python train.py --num_hidden_layers=11 --num_key_value_heads=7 --qk_norm=false --parallel_block=true --init="normal" --init_std_down=0.00539 --init_out_by_depth=true --learning_rate=0.0036 --batch_tokens=[131072, 262144, 524288, 1048576] --train_tokens=912200000
Each number is 128 + 32 x the weight over its row's rms, rounded and kept within 0 to 255. Layers, rows and columns count from 0. Numbers have three digits each. The size before them is the row's rms in percent of the matrix's.

# up: layer 4 MLP up, 2688x448, rms 0.0822, rows 1825-1924, columns 64-127
# down: layer 4 MLP down (transposed), 2688x448, rms 0.0822, rows 1825-1924, columns 64-127
up1825 101:154105121149166117165196172115124175103130159103079089120118106147138131130127129121101158134116186163107150115149080081155135138133100130140114119149122077090075181171075076117073109056047131
down1825 114:126108098098152125125155152139137151151088159128118103116096107139161089177115146146097159134108104148132119094129138115229180094191089141145111161179089111094117199196128142174076128083116111
up1826 095:134088139111112143093091151135165128107096103100102085116175091098094107072158144096114134167118199139142066102101090192162100190093103159123143130106114127141182204180167085130113107122100128
down1826 103:133093158151087173159156160126189141123048195119065153110111135137094179146080152174104166144147072111072097121113140176121129111113123091114141147106096083066136129130138115129151146172111100
up1827 113:148115189100066153147108092128119156156128115140082157145112151082103121136096109144115085166075174152149170084097068159120099089118123124131093164079097113168142158155154060141171108100082095
down1827 104:142095112135149137088091075131095124137183094057111173115156114135193159115130111141127123126157061135161130120195137164106139170105102115128099119120108106107096124099180103145119128083160139
up1828 088:165167144174126181082138125163111119103141183065126143127154045088109179095138175154168120146105133117097138138199130113145108166153090098152132115045096101172146079137130184142117089116126135
down1828 089:107137084140181076107166133114178110163146105172102133171114161179113133156194109141081117177164118204153139007078115086105160091130169127139127132138103178073091162091097088120148153102101112
up1829 114:096168121119101109094132090128078127142136110100076065146117135139164115150185159129109128175095156109174054118197178143155131148154093167137172109157107157168137126063081144115112080103125104
down1829 084:146111117162128119139110149159113114089150184187157116115100134111119175143083125123120099098153101122082213119115106146124173127122165129085142186121162128073110105172135122137122140107152155
up1830 113:169119118097111161112084087044117158138110143182162100150157102176151115174108117138111135165109214146131094116148135162167070147107109168099104172113114111115135132069062167184140110074156122
down1830 114:162119095076148173143152134119069137110136129147161156170161153058089139192146135069147129099153139068169144156110091152158130132077117127123137142127127169127172169095161142099145120098130119
up1831 099:187130088172153059133157149136188191178135158139165118121114144115120102121103054167125154174181173160143171128134098127108127121177105079128119090179149138093092111136155100178121103092071107
down1831 106:160163184096148123159155092178086120116106129106112137132125140136202197155125038161150169167123132120098130175084163128126140140147131078147062114051125189145182166111150175097102175170070198
up1832 108:102148097182106154172123188085147116128156132105087088132119091103168129144092089173134162162073122157152162217107122104205155167121096163149087132080169092121167145106118139126117192125105113
down1832 111:158083116119112125105106157139142163060209089108087164148180120104156169153135131140194079111124108121130127133098133091108153131112176172079110148126044164186098132186165118149109143122146206
up1833 094:119169162210161170155175093131132133093133148112183174127163123134168150165124163224141146086133121172184105137134154141162144170111133147142102069113126159165141101085059114178189186136098097
down1833 099:096104166091130081089096104143106083127121101058135141113128126069131111127164184131080130170150144092209132126196101159069183125124134116143079115155175125115149117125121144125108124124081113
up1834 097:151101099090086128098130154157168162106103124081119113077105107167131175126197166130142101144137165114142120139111175117173163132148074116098161118146150117107124169085135124123131154129098163
down1834 085:123103154139142146215092130078089104161198141167179141183089118092161073156079082148159125109118137118132109145096117111083114160097171151137133109142133122102104115154105131111151119122103102
up1835 097:161107161124142164138145122174104161147159102150102113130056180093081101107181140140079106166146144162130148131106168106172142141153164081158110078070139116154127094152179173174141160121190115
down1835 090:098116131089111114056139111119172151077092128140146136167139086128108133183135115084091180065163119084113141095060081157086140167110035172097189200135143152098160142204107082128072100167154119
up1836 096:111122112110093091162230157159143110181153163125066083114190115130131084155099105162157119086039111156079135166098142123117116206091216156071130124123182167130138158188089109107116124117096157
down1836 096:133184072146131130155098157096084134045193128171129140206117156174113161133126107162175135126120172136122153133170113122076070165145103132126104167130122118128084114138122139126138149129194157
up1837 106:117164113141196153139113149117102086171079129102102165134140145140123153142109130066024132160158099184074147149149128102159084119109170138161132146137103123144132120120132104116127039099092072
down1837 104:162156130123086109067115160112060154150073107119155134128091174144151121085131151158096138097089097111093109113145106107095155085113109167075107141123107144136108094173119140178089110145123104
up1838 092:122114114126115105144069143105136078136113208129178092110108155207090102160150123119077174069163133056095136103137179187097109160133186069084135140092116137114154098142106176201141141160118103
down1838 094:103111108099092126128126114140161151128075138094121120090152154146125107050144114139107110154180097099065186179128142150130104123164105082107059152089082157151135140131110160159134124061135107
up1839 100:114090152104146103119145096134119144122165081115078116178170138099135139130170165115074172138157096109130146088133107114097127168180191109150094115191073140126175128149119101141157117106140147
down1839 100:194146127102220119116164159095077124164126133130189137120115173157099096176126098158065101179180189142145120142087124102133122082152143099119168067176198180104131162173136107155118182101086134
up1840 107:119127099082133084142112161135123160089085105174135129114174134088081116109142097139127095158170182221080090146127153065138111139110118143137094098104083108145109108173127069104083210104129127
down1840 103:082172080139147142133123082118101098140122086078095116118106115097069134097162129161055067147061125074129099125126121120073065129064125122128173147146111122104183200131127164085114211118103095
up1841 104:161117072151105139111092165140150115089117097148163104183116087139127126144127114125130137160140050170232143145062167125103115113129127163171171134146133044104122149129169164160108141125153181
down1841 093:109117139141133158161142084129101077121159116117128143118121161144098082124127113137064143159103160115160131099238070143143125086154113104077139089094122186167154102113066068115099126118088103
up1842 091:162148158128075136132152176148133070081068128072141171112140123135094148164162082111114136132086160157108125130128111118119168123104134168183130127124125139146169081144098133134233115150140135
down1842 099:117148080137098138129123090132117117125164128124145160123199189164083196099124153152140090117096177119104205125158093184125190119112133131162149079102115218095131119163100127097143105136158110
up1843 101:130165131182141173163151093117120115116106137082103104140120169144192130122140084156140143104100164137068120066107126138118161160130095175079147118148092125112130100150108115139152095119198151
down1843 087:123022106086107097142138181106159159134109073142122124188142073123127101081132135106062123069140087096142117168086091100091119098158142093171134196107168124130127161113131166081076152115106115
up1844 089:105135077078107127106183128072177143122081124086118157134165130151147062136097114081114117000035157176150063163165171172178159159171050158094157169146144090154164131130056067064140129148157111
down1844 093:153117095089133131116104109190115159134132169149120214143139138152110124116102095098095092203107121101166086066175120174140184121099143106117112149094166138178166126096124070126130104126144075
up1845 103:082129165120186118129159170138094177143121173158095137131083126120149178150099095116100093128142149141124137169098210128158183184083160165188112099154161112118064160150140130083149172096182176
down1845 107:179127067114186130122162112150136131104085145121108133156133143113196193159104093175132137156149066120165136139101147139101165110088083052194141151149127152121102169123118164133119151105071086
up1846 103:125138149115127116134139069108105143028145152143123116075110185131158139105121128084137159104098094132153166100124117089139126162141065116157149110056136157155168096126122111096114127101123092
down1846 094:156108100168133157126147162146149057166124081145053077112144156158121105170155092102136153181117123070136116180152124114105159113067220182140104078123108120132119108164146120118105047135162147
up1847 100:103157110036114139121166114130141084125132128137116122154133085172098165152085101134072150109119154127181181104171167116166146098150154159102158078119150152164128119142126146109129141193152111
down1847 100:112123104105100100128136072085169155100119105091149143137110123132144123178176077136149109110121056083100158170120084102155116128118069096129168166093098155129180064127101143114142069149113144
up1848 094:147091074079137108186175165206082130114128075186096116117180091107102155147126116037120088099127112156101103126186129127162113095124173119135145149100185140110102133162116124130099057133146138
down1848 104:150089061097164102149130107105182133104100150136096140126161132098150105123198099103148130132132147164142135123133107075106134171096105130094138091169174156130146167116166097099044073138139114
up1849 102:077159128092096137084090172168102209136084111153128099111153132136155133109161109144155109158110082117147159134127164118117126180082160124132151151167150123120101154135162134139154144162106132
down1849 109:095050173131201129163134090098124094146134087104114078181144128113118101156096081130141132129111160143106144131156135086187153086138103146100066093101149098130125136106167111137142150124176149
up1850 102:119099161088114191186154124144066104091122109149114074100120083114101097123102093135141140159199127132115150123147137165165127133097165088174097102075159116090130119141148122144159070151174105
down1850 106:098141029180137178127134192105163108115152115100179117081151154119139102101141178159109113145168166110173147160161103188114156154168119145160141182123092162109166158119112077179106122134129128
up1851 105:097087124090119125125163087105138131087133135101146123081118120158109096138159108077154151086107106106120165162131024090095140112061086164078140170133137053167137096055149091107106200166112196
down1851 092:131131172109121167171128154164096063182127086137153086127160174112114174098147136087087109100131171182103103067150199137172089105187146124144127157095110193087169197202073107123077053079130091
up1852 095:148129151087061154100110141112124103153112144190139141108120141102073155194196119112098167136138169167102117099174093146093149120155135084176112109136143115094088090132150191114149108065159178
down1852 088:139148138094142145059176144104126111136105084078121194117138094147218071140142125125118103116123155103189207181137105135191109151095140120122192153085053118162092133119078103135112136119100193
up1853 102:120155159087114089100149133117139192128151044129141128167074106135091109134141138126124105112177042116117073079150129066099147054123107100110149148152119105105153126162161153146106119119092193
down1853 106:081153142145122119162124121129108120117085096086085109119171173095078138113115146151146132038174231167138095056140085091121118123103147099149114141099122166165155146106146152086165156139161170
up1854 101:169143106150175113124110108082181125129106117082169097060140087070138102150104170154131094175113081104144124148112168165099128129096141133148120093102142145074179105160188149121126123138148112
down1854 109:133114145084124113121118120152147141088170063110132114076092078145160092125137139094100094166171139158139108136129171088094121149183140170161159123122210165137103119147129120124186100164128144
up1855 107:080145151127075092124153160162163151105151151124096126145177175103154147167126122177175150102170091115086067140195215160142134138151106091093133114118139127116129108158116166130136135125191143
down1855 113:125107092119139185117099174048088129123146160077132124085127146139108130093133086132084125171159168105115151151140068163137065130126175189133121127083143131166142116168104168146143134088148142
up1856 102:151097097145172103101187187159195127135141126160088102087127129157180084135164180095020135188102091117098133177197143181068120131101121095138138138135147064120171168137160115055128138145089128
down1856 106:125191157177133203110092112163131153112130166120136124138150086111093099088065175164146099085144155100168069122114159074172168105189103158134177178110093080123133084133144171159139056135140138
up1857 117:140139120119129178145088174113071122125032146161150144167103093143117161171135163167179139112088113096144094125195177110080135105100175168151167136095068114169106134059135176090140133137105126
down1857 110:105151135153149190137151135102078139090119146091191126221089151148145154064110108160154164172073157110073154165178175159111133114158224160152133157144152148096102161138083190113204131146105081
up1858 099:073157114113170166149116129090092124129127133134200147124070135148132089133108169153144114108154114132119164150146110125104118169118150086170150132109198101124115092167147132127073127090117157
down1858 102:102143147132116125128132123122152148113132174144139156130153191124115112127184099160142186086079105134144131170135137095117184183127129168145204094160098070173133110069122098172221154116168143
up1859 100:122122188129132135097164108165130122161098102091178082088164119152142154142134137043139212080195157123103163091165092143069136134184156147077090111145084127180134147183124076120113079122130101
down1859 094:141135113104165142122071123086070142137136119150100196157087122104123093115095147147065080217116113113106109090104077155102127118155121136152149108122103141135070129092178121111164118108123167
up1860 104:122159132156110131164132159186203118119093178043139050151081105136118150150182121111118128053074091149151106097126121150102156162116136144071099151134145153219127117119153120135090071135068121
down1860 112:096122189105186135113165119143179085163135170044131123150101069143132121145167109076148071149130157142134142113145123103124159128143170146143098172082173131127109132136136045139124157087150096
up1861 102:082105081167113123093123081078104137139129087064183170139127126092105145101130126175145104115135115133087080125135124158156187123135183086109115142104099106136116142176111186128124136086130068
down1861 093:115135117070153097155126170130123155045156130145073114135119155113162100114127133163201077110098133097166185128125142114125129129096124194175157105103150097114085113136125102097072092094120142
up1862 100:096118052131173109150128137074070150152117153154139138087124161138095142148121170119138129119102155088128140113096109218102094152102122109157126190122162113163107133156179068122125140094163175
down1862 105:138122128141162120153140107084084099142159149111170140144141117147131188068138152101151125156052161141141129201126109160089142151122137098142158124105158172085103076181194163171198154083114176
up1863 098:150160092157118111140115126114158096107126092121132077164157158171141088121136109160130135113123058136079173123089184091153135179110138096159148111115141118143135137167156161194131108037120117
down1863 093:090107144120221162159106103180139134126128201123159139124083124135120173180095170146087065147110218097139101195111086150107175117137116101110154131200155132185141108159104094109128137129093158
up1864 089:128129176156073104121171190094115118159083133152062108131141136097120139121201154138142163142133132154098122120139164117167075180162134092109161194071096149172063150114120100135149133129181113
down1864 098:170178150148083068122093085108105093132117134143104104109141132146141103125152130107085090115094106153119152110137140148122143151139142140194142095091098183158138176077106090158134081132112159
up1865 099:159157166116120093168117135111118097167127139075158113106134137138068094149151107112178123096130183075087127090092178116187128172152135179126117169077184143120146122083154143142129127115150105
down1865 107:148094179133124098070130195163124082120121085114159068098145105145142132125158094159180135084099179171088146104152022131134053137129133011100136163123126118147118115080133159154142134131132113
up1866 094:140171083068111108135119063142119108124150074146157085125089155137171155146147154156107094068173204167159089110085155122163165128147069157073101121163106065097141145117124112170129127154110121
down1866 092:089108117146089179141125190101058141123122077118084138114095158070074105102093110125089136142150125160165149101157114150164162119075151152123157153156120178179097172132133113159133140114180144
up1867 112:102167103157130125136107135168086099091140143153120143114054091129137069075158096143098103145114118107153166128059132144129135129090149117116114141204199105159158129156096126163107201091149117
down1867 111:171072154066119121086126138150108111107065143185119107168190132150179131105102176111130178121094123195164119082135085127046095126150121102083194160129095174099094126133107146107124132084160120
up1868 102:192115089153125059155096104152153111102150152130141110108122159159139143142087122103227130138117164132110145109147110115170131093141095112132126131130144131118110089140097149094093111143120092
down1868 088:080084130117130111144136163126101163163148123106144167117100113132070122103161127134108120117146113174214170166096085123080133106146125123125148129132098089117085154105155099121164120094119169
up1869 103:101176141151107109101119155134110154157134139130067135120095124143130112116074155127120163124123156108114089195126154232130156059098104147097129094137106171190169153145159153147078076121106175
down1869 096:187071091133151109139101105104121134143149091107136119179161135178202149159137115125045136145169092101111145117150141114136136140108129145187141140195110078128132127097103108135191122077136139
up1870 101:112143125106125126185101128082064085133147095133137117098098116133158113116115135155115089069128082098126152130158143114073108119079127125124162096131147178105117140110081093111076149129115151
down1870 102:104106122138103161156099151131173134116155140158152146189140114131126116134186135069145112098109067162111095151127181112143181064113089092111146095127136165147088147128092088138135150166109133
up1871 100:107185157079109124147104124106091148116139143050146133136124076148142099134163070157160116090109100143125172134144122069099144109161157145181134108095167119121085143204184158169153142129098099
down1871 103:121040133073139116101127142149146107180157092081096148123155173061122145115145082153068171159141104169133079132110135186146184178135151138112114132107112144135150142066101042101030133161157138
up1872 104:112154169116102148098153124215124067174104160099136182132178138192047161131120136089152116120165133144131125044165122109165106166105175170198058121078115127135148083165129175082139091116164143
down1872 102:134109178141099179153070166134096109185137087121145097088154178087126121116095155155099145105082201164112115118114172085124170129150145122134137110146140094101117109119136126155106136129128118
up1873 121:126159121107107107085119142037134166204147086129116178133203138059188105158141103107120123165162091103159146073114146110095108133076186075065124161141119117120161102180133121177147162102086142
down1873 115:122162113115211133154085113184078115142098129118140151120104114166096095088130131126160149138192147173150142178122172137155100139138105199164209156148209191065124149166097132138140147104092173
up1874 098:118166117094070129135138089071159153135180111088121123191153107116116124142124144159123073149062144171106127135102197078093145054130173075180109148160160086135183178127126164071133123136117117
down1874 107:109145160107117146083128113127139148119101204120186116136094122141163170085115094157148138125180132032197174138145156078117135111129134163087140066112190139163175167171105097158149159108124080
up1875 114:171147108204082175154119080105140110116113141198082087144146064152077125174103146118093132111128106136109141103101123148131172105149083128195099152052136093085088074142151171112092144062089061
down1875 116:158136072135143135142064115115155142100064123202113123097129072105116146181182123161145127145120140095092114136154148203132142112147140129094090143181145110171091117109160155108083121128132095
up1876 100:133124112154081118095132119109163127168151137066105128157131178100159144128115116049144082201108053088174079085157170131142080119060117086124101142119207078169168133115175169074139069091164120
down1876 110:128171076115150154147136121132163154187095113108081149152122104151105146157215117100133120167148086115197093166115163060093099181065139140128137174061155109122105189110159156116107076101071132
up1877 104:170103099123148193181174154144187082125132085180122152145147109166091176128166128166069085101099155130114065077071129142188081095140120097096161079129089098084117072101064112099073124094160072
down1877 089:130102116133105090080089141109094163160106149093175123152107150089135075098118091072118133137185119090196155153164128142077138154125135146158145112094136177142152147163161147170162106165126195
up1878 096:180111088173193138161149126113114115149120148156156086123121124150166174127146099091044118133110107123104084119140163136118114073137154124112158134125147179164120099139086143069149128109131143
down1878 103:121136168103141123100103152105090102116151132077058115116120109167078195131116108181159106150133129148117160135148151146174084149138099222145131108169086205159121158187134114202066116177125170
up1879 115:105119112103158142141151155134165083155159104126142148113151076067118153148131174141071129156155108113142122113115172101065219108092130117175119093111156163112099137118090075128161106123146111
down1879 102:119108129161104118167124085067127106131180194124134118098131128104124086095090126181157090097130077133093121166142029116180044142106097078112132145143156140122123102089143189143111166133157112
up1880 111:148134099140135109132133125165124173163163114109187111138155126063159110114075128101120158160125077184123145126149148135112175167104146124144146094187126144176099122156109113153149133130103099
down1880 110:083156169155107164091112102158148170143130169146131130146093076114137157066117119113158115096138110112106149139109149119220168143129092142118163132135153115164118179139132146137157115081120147
up1881 097:146168108131173101080118155144117114144122055158147097113135175131089125112104152127155067153101160126153164122113062122126134136132092080141143145097125142104108106072171109132148134156161125
down1881 105:132144095112126120129113114151151103130170114157092105096053142128150143183128156117182148178083125158135061149103098112103174103162093078225068097135121170097121178086147105127108129108139085
up1882 094:147141090140119112174101114114176158110191094167127156177112191109094112125118138136168135115179100120072129133103169119113122147166105099111093058142177151192145105123117080107199060070129121
down1882 100:117128111141148131113163149147151122074181106070105086135100124118081066128085119075136228152061132129128149133150154205088140081146158159133173057109149083072140119071098053073155118095149113
up1883 087:060141074157124123144081145110075163158095080179113117105120135093130130143153068168115145094148119112177143125095099095138083089170086097115153114178182104124129098152148109091095177091149111
down1883 097:169096077112130212145099079102143121162161118102130090143173205117128175150154151161165096107110070108124109178141084134170109082152110125093189122127167124094150121194115159152118181131079222
up1884 117:157119123103138039129138076146112179146167084136158022167145124146076114111170100100148111136164150174153146112131153139075085156108144167187142105137119083115142110123141198164129130108143156
down1884 116:136106159124174178164088111136116144149113095102106096133085065109141123157169129145145122104106145090140093123121073098166163153092135172124094148102195132089131177143148166053188183120106172
up1885 103:114112082158143159135137147164135107202159130132132158179107106106183160098205169126109153158136151154157107099051113073162122124184139096054101147136150177141072157148100137121085086107127126
down1885 092:147111212138083088081130162099153176089099150086138079074185138138152139143146071157119137083116117094094150146191113132108175178100121111167129164107187069158133079114113153129098158153164105
up1886 105:048124133096128093071228147117144133109180131175125093151132173145182069172146117095126178141162069162212130116105148072111091135152109131158151136111130121157164117155198041127137089124091153
down1886 102:134097125134174127131177177062141085152124056124179135099188129118164129112155128133194158138078088089073132143160121183119099158156149135074113085108127132145114147092167071134094138148134182
up1887 123:142084135132104178137125133140150112142107104113093104086135093119077073160136084102132093107096096107155140087126192140136085137138153092126069067115109154158120164151096147128112095085117153
down1887 106:117139122135201123129147098121096116184112150182143136118091185171122127163124124103083101192112148069101157170119082109133183077076121127092175168085108121142135138132124076131142171115111104
up1888 096:123106120129149150161126135098109090123184126129162172102151107031131187109144120054077175176143120164146132116113142070164095148136165165171235147124136070180144162110140142171149138124122139
down1888 099:067140117121140063095115134113118122158125176117133140119144100089118096131150180161165092086151066102167101155137144148050167181113161144132111148171139078129124085122112152088128134124138143
up1889 104:094145110157117107158078130158183189150142144199094075131114140168117093119128078145134108166145131139167174130104134108080122145155149164087114138131052112157119126111118099105105058158161167
down1889 089:115139152107113113083151126108107103112160108078081199115110096087103218113145097123129191113108110137113100143140101105102099116118131098207175106096165096067105153097168165164162196076132131
up1890 116:162116090088138098149167120092093103135132097122169156129097155118108135173082059195103186129147172159186155063120144105101121125166131180128112134131148162108131159142131141143121106173223136
down1890 097:132123117193147178152044101210152126137152116149125149163161133057131169133129094122126098095113116144103145181113129127112173119102156093169152123145126121156091117171122177168121196089108124
up1891 093:106160144084111145116104119093105105101142137097066163167153168119127104149146108173102116105171111164137053131169073122121195073109134158140104138141117117163095131160135159131110135111171154
down1891 100:182157149169066151162159177112126161135122098161131142141123136150125154129158142111075139130103127103155072116173110140125095134082119129116134093124175113128124089119144162079015144131126165
up1892 090:099140132060095130191163057131114113066200120089113134159141159136128180116139179098080115114114190134133087172110172163158165078089163147162095139077122098132128152130139145151126194158142134
down1892 090:192201148186135110078140154123168104168099140162111207120056114121128097138129073118108121119142106112110229068103162130079120128091125126155162115162181111116161125179149118139111131106150111
up1893 100:133125162131154171118134134160058146124092125110111157173098090183117177167139130139164117171152141110162162170162144113097160123139111127130135143097199106095092113093083089140174139212081167
down1893 095:085118053087106118118167140113205128091170097095106137161134122081125070143137094135078069123141105101104085134058143099148094143123147174117125087180093100136159143086145200161131070106159110
up1894 109:124098163078108120171191173122141097138148148113185131162105128095128039158131105076168135161112116164092091136135067144143075144136095074170112130155090101132125124072155148083113070114134104
down1894 116:152101130155134134139120086091117190121155122096104128146093095161134072124106077109113068133111090125101132121107146151098167116168105186116122129114086074164171115157134130146131172083105116
up1895 101:066132107141152154123141172144088137154095034146125119143160144130186170116120102131182121089122144076144162129106184155116130111086141155086133133137117187201109169137115125120122164154132180
down1895 095:130094168190090108104102128132138062156112141120144135140143135156148139151085154113094114120121105141154099173163123147128061162157153131166141114161093122116121134133092152127154191135082179
up1896 100:135127156119111156158101079149109143100102124119144212124087110122119087137179141114082113113105138155125107093121143161153145161114122141128083140092130124170082196114123139137134098133094036
down1896 096:164153118123130156112116142149128115090113109138118082157165154135150132150089099164128124168163128081133130201145135136154100044125132066067158065114156108120169092145111181104077190095110141
up1897 126:121151121147133125123179101157115146164130112131165103131157109090160163130144106089112157094126125165129116140154140150146119131120132112124159094126054136117137152124137135123084094178122130
down1897 113:165123129126146061151083121152128119091164165087155116162104108140136145184139135118174151188166136142171097174099109150197189120133133139085085185119100118188099144180111099122085197087156144
up1898 103:130149110145134156122160127192103121138123117113129103156148172138130152185124137102158189125137137079143157085134157110158185118102139107036114137141146199122119132108116093160096141077176125
down1898 100:094119145126099115143130154130198140114181104138083066139123154071071142141139149127106104196210117132083164154096127141161110123101122152171105102081166128102154120139129161079177116100128141
up1899 087:139147139159127097084115144103084093107124154167123127178096108113192113072136098108147143160173139131131159145139111123097108173111096153132109060125132144099119140156121155135113164089090172
down1899 098:154185129152136121122128176145151097153114174147159099164150145119180105060097097141155163161176171062147162132119096160103123174158097163173131133171139148126193119155119101163100116110154091
up1900 106:099173119124082134086125118175081113133183098152113063104193102167128167124115098080137106114163143147138130117117153112186087057134154069106163129077086081151137118165104147134131134092095127
down1900 099:120101117141149132171131126069204129139097127101101192081108134065113132151106125187089153103122071164126138129152128056126186170155099146093101121123162102161146101141185118150162153130149168
up1901 115:147145140091156175136106145175116149120122129104086144096144156113118151071115095123129105150085184149199114156172192155164156058108162119161144146149145073186142209127161104085111055071162073
down1901 105:127089175124141084125146106140107190165155093124094113136062085168047136170117106159101135158097198112090112136123112119140180187092111110153120143121174106113130126128098107071127137144094136
up1902 112:097101150184093086148144118141117145113073116120106101152151116105128133162096141040065102115151068070107146144191146131122074136086127124190123157157074122100172093187101110120149146097132098
down1902 103:115102135172139094155040134107137165125087155146132092152146134087128087132122126175099114169087197154107106097123121082140126052114152145144076111063144177192105118073150142145114154161132092
up1903 100:130163081088126172128118142101128151081137115099145115077166144118089078058121110087107098098135147152171119063129134081193132087128137146155099148159069172138133126150101120145137171118111070
down1903 097:093143097115029151105133107148120117128080131151169112166089176151169106147127075125157090082118111118125164113160155067097106128169102166139130100134143119105078154116096134122115120144128130
up1904 090:137136164146118072131143131146113154182065106130166074140063123133071115149145146153116168181100173104095164152142146093091107090145159093137156148106134101177151092140106155142100171081099092
down1904 090:148148119090086150091093119208152131094161193126095166085164160134129073178138123075102069110173092199113132133098108088188149187139088188187132179123099124089178172169143070107135147090134157
up1905 114:107085071147141175154099138103094170151156107172158155099197161117149110148160091119080094144125179124133103120119139099151142117115102185170124102120140128133111112101140137152130137129092135
down1905 107:172109156135119074109171181149125138157080131114182135153119193162110128077064115159119198090142131114134154139186134131096126145153191122115118157100182145102108131098144096155096066178149074
up1906 095:138107122187150179202147080084092074155173081111178155087154110150166144146082122119139112082119150152079146024139090159110176136128177085132153112082136151100101124165061122143137107116130128
down1906 112:146119145083132107138107115105112115179167179105105109150076125145102172142105152135111157130096117056101133125187128085172157119132146176074132079145150156140126213166141109113153080185136150
up1907 085:131118133057077116118162177122121090132093071157117115100159161178142094118101082108118109158175145128136139116169141082150107156169108114112110172170117129143161131133108148112148104099138113
down1907 092:134133163111084074112091098139148107151170134172117179117085110170165143134116158130104072145128094136122237113142087097096077149136150156127146125107093119146141103124094122126164156144146122
up1908 096:114174123150124121118135146122123079125207120115098160164121142096154155139086136123125142133153136075135133118120164138197129168111105139134116147158100116180171103068124075136201105110149054
down1908 107:157181134112148076138143114164143107080101062032147127145167150117082189123098118133109151072169142113134135159138094111207151176086168143164095127130064103126153150088153138150183172115116132
up1909 100:162196079150132145088166134069133092034122097125126045160106082174146148124092079122135186160094202078086150124136130137078097151079109117155192120090145071098179146142118158146154097104167043
down1909 106:113183054143160134071108140117144139076122133126159068176073108153135103109117095148122161126095159097119126123117115122103094142108104080118147089137151088086129124150088113121146131106115139
up1910 098:166134096133130181115171187159145134128089131079043103165123122121188134125079159144121142152128196147134108242121141107120050126153141128110139106123129134163098130151092087142100096113137132
down1910 092:106119133174125131167135107124122123125113138161119163178130122179104182197106173119163151153147046138101152084196140174205158101073118134140131140130128138073106139175163183119177126156135092
up1911 093:089109142139186136161121155053095140140142109205121143157101123111109164117135106098074144137175124090094123122116149110178151152127169152119159133078066114156148103114085130136172152139159123
down1911 107:100107086101170152157106158093175167113084096108175153119136098125134120148150096164100119203176134048168095143124131095131128143118080187057174110160125088135237116115084191125162162119068077
up1912 132:109122134056142142129108163154160144095121172124121196113100167167118137135097134118153128057055121121123162127079138093168158101152101103104082099105102157137118114186047140125085140154128113
down1912 095:181091136206150133133131082133124104121179099122120068131125140106168118113167118115106124185162137131131153130159112154054120154122166159126148179162148104133175143101171088129156115091117118
up1913 114:124136071100095113125149174111125092242084161181124181154111147059170185180130106127103095108113149158128172084137146073163169186080116129136091185110086134160130152168145154099115059163186195
down1913 101:104131176134149123125174068062065162058113200101117114097130081113099098086099141166147142145050131117108102185151145113091126086143136124132121091143141115095154141086136189138161156130139136
up1914 090:123141136137092181123160128173173112174139135121144121136151106120127084122157073109105110034092181124121085050156166087177128155089132141075147113146174143095121097162122073049097078121111112
down1914 102:144149102137073123090101101100197104132112108149120179150157107130094112108163110137142035125125179149086132145137172098156100097121102138107097131131180117055110163155158088095131128063085143
up1915 099:152146149126164179167088123093112093107092142142129118142205066146137079151192136119117157135136228126129168143121132162046069140101158127132140146113138171132166140117134187101110127212137108
down1915 109:064182122156148185094108141159121118132111117096141121110124135126166127072119124194172127146120156161061108115099100128145121134160182132098101148132061109097089096109132122157124105104129117
up1916 104:163097108092137146148070144171143075157107061110121080108174071097085137144165137112163107088058176078095139130095104120145139121146193105151115091103067098117101112095113093168111114083149112
down1916 087:121188142179132156144131116112148129111111188149169123091087203179112164121094147138160088194149122214135147118148139108116077080133110171139132114121163138144178139182126094070151143167120152
up1917 101:111137185129158110123098149135121161096069157146147111191117174084184075115130116108087159140173125122132121158161167058171107107092107075148099084142128118178126179073148135140132140125101122
down1917 092:133164128124169069125205151155160095136173146113156123101129059122108167137097148151131141174164159138136136138093128139097161195153100155138136152159174179140148133174093071156094085097148115
up1918 105:119118112149197174119125113097147122093110148156161127065149092053148077182126110102077096138085119125078111092140110126137090154200110152198130120161255102097130144138150097166147131154134159
down1918 102:130150147116144117192099151111132189138138065102096086134143115171160126138091087117138134164103128136129135181112109127137088126082156116111086091108136120138062147145146167117184125154173096
up1919 105:131207151128069126116193178058091154097174082136155082143143145076207131096109079140090132156129179104159162073087156123102098189093147165139133118132106162145105055131100056139177178123100144
down1919 108:149183119164116079065039144124169135079162179118123149145155155142155138153155194040149114164155132072132158133086086135148151115164119162168155118092120114130148133093109142169186117077143119
up1920 090:138167145109098101169131161170105090095065143118130113094121145145109123124132074172160186127127132160124119178159093156159163191139144149104145116071096162155071096148131173152137068142090157
down1920 104:176144182129177149159128158127156119137126108159158079162077169150108103171093099156145093133132169140114117104131137149098135156144145130108138139086150130167152110159182146160136091092109153
up1921 103:087124127063105114081090140173113120079119085219141078066085125063150123098145156164096143131141107117107123104146073125144108172126192153153214160123205111084156119113118120164108111123137088
down1921 099:129145085139115146147174089061114214162137197204123133156091168137168132154124179117133106169135125163147175173109113148152092132131170095142120096092185152144140102151123131115155149121096152
up1922 105:125096141111114114163143119112157149118129122130192164091163132100147159132110113163073186085126125104132098143108085145109139107106141140138147094138185166109161149170147096163128158123206084
down1922 111:070134148124148206157136148115125152092088168106106078200198129173191168100172098140174206151121153162075066109144088176066073140106149154110115153111109186149143149079155104095210160114096184
up1923 095:114090084115149094158101144089183113161143131109155081117115083082125098118108062097097146050113156161069149071149130066185141129079115148116124087121154164090137141123075140118125086151112125
down1923 106:169154147062154156090142134172128152170149119120130107157142137138096099156074157119133120087152153169097148156093136072122122114103157173136060104167188167114164099096085045137197103194143161
up1924 116:148122184063092110116093157144102150134125129158101114077095159156120126148153100136127110127187092218172138107067119128149149055145156150093218136094140157152115148110144109179188102124111134
down1924 111:125150175126121099160138152126093108098133137136124146127106087169084118090116128180083172107138130180172153107146118104155111165165172143125163125161143169140169142127155171171181144110161097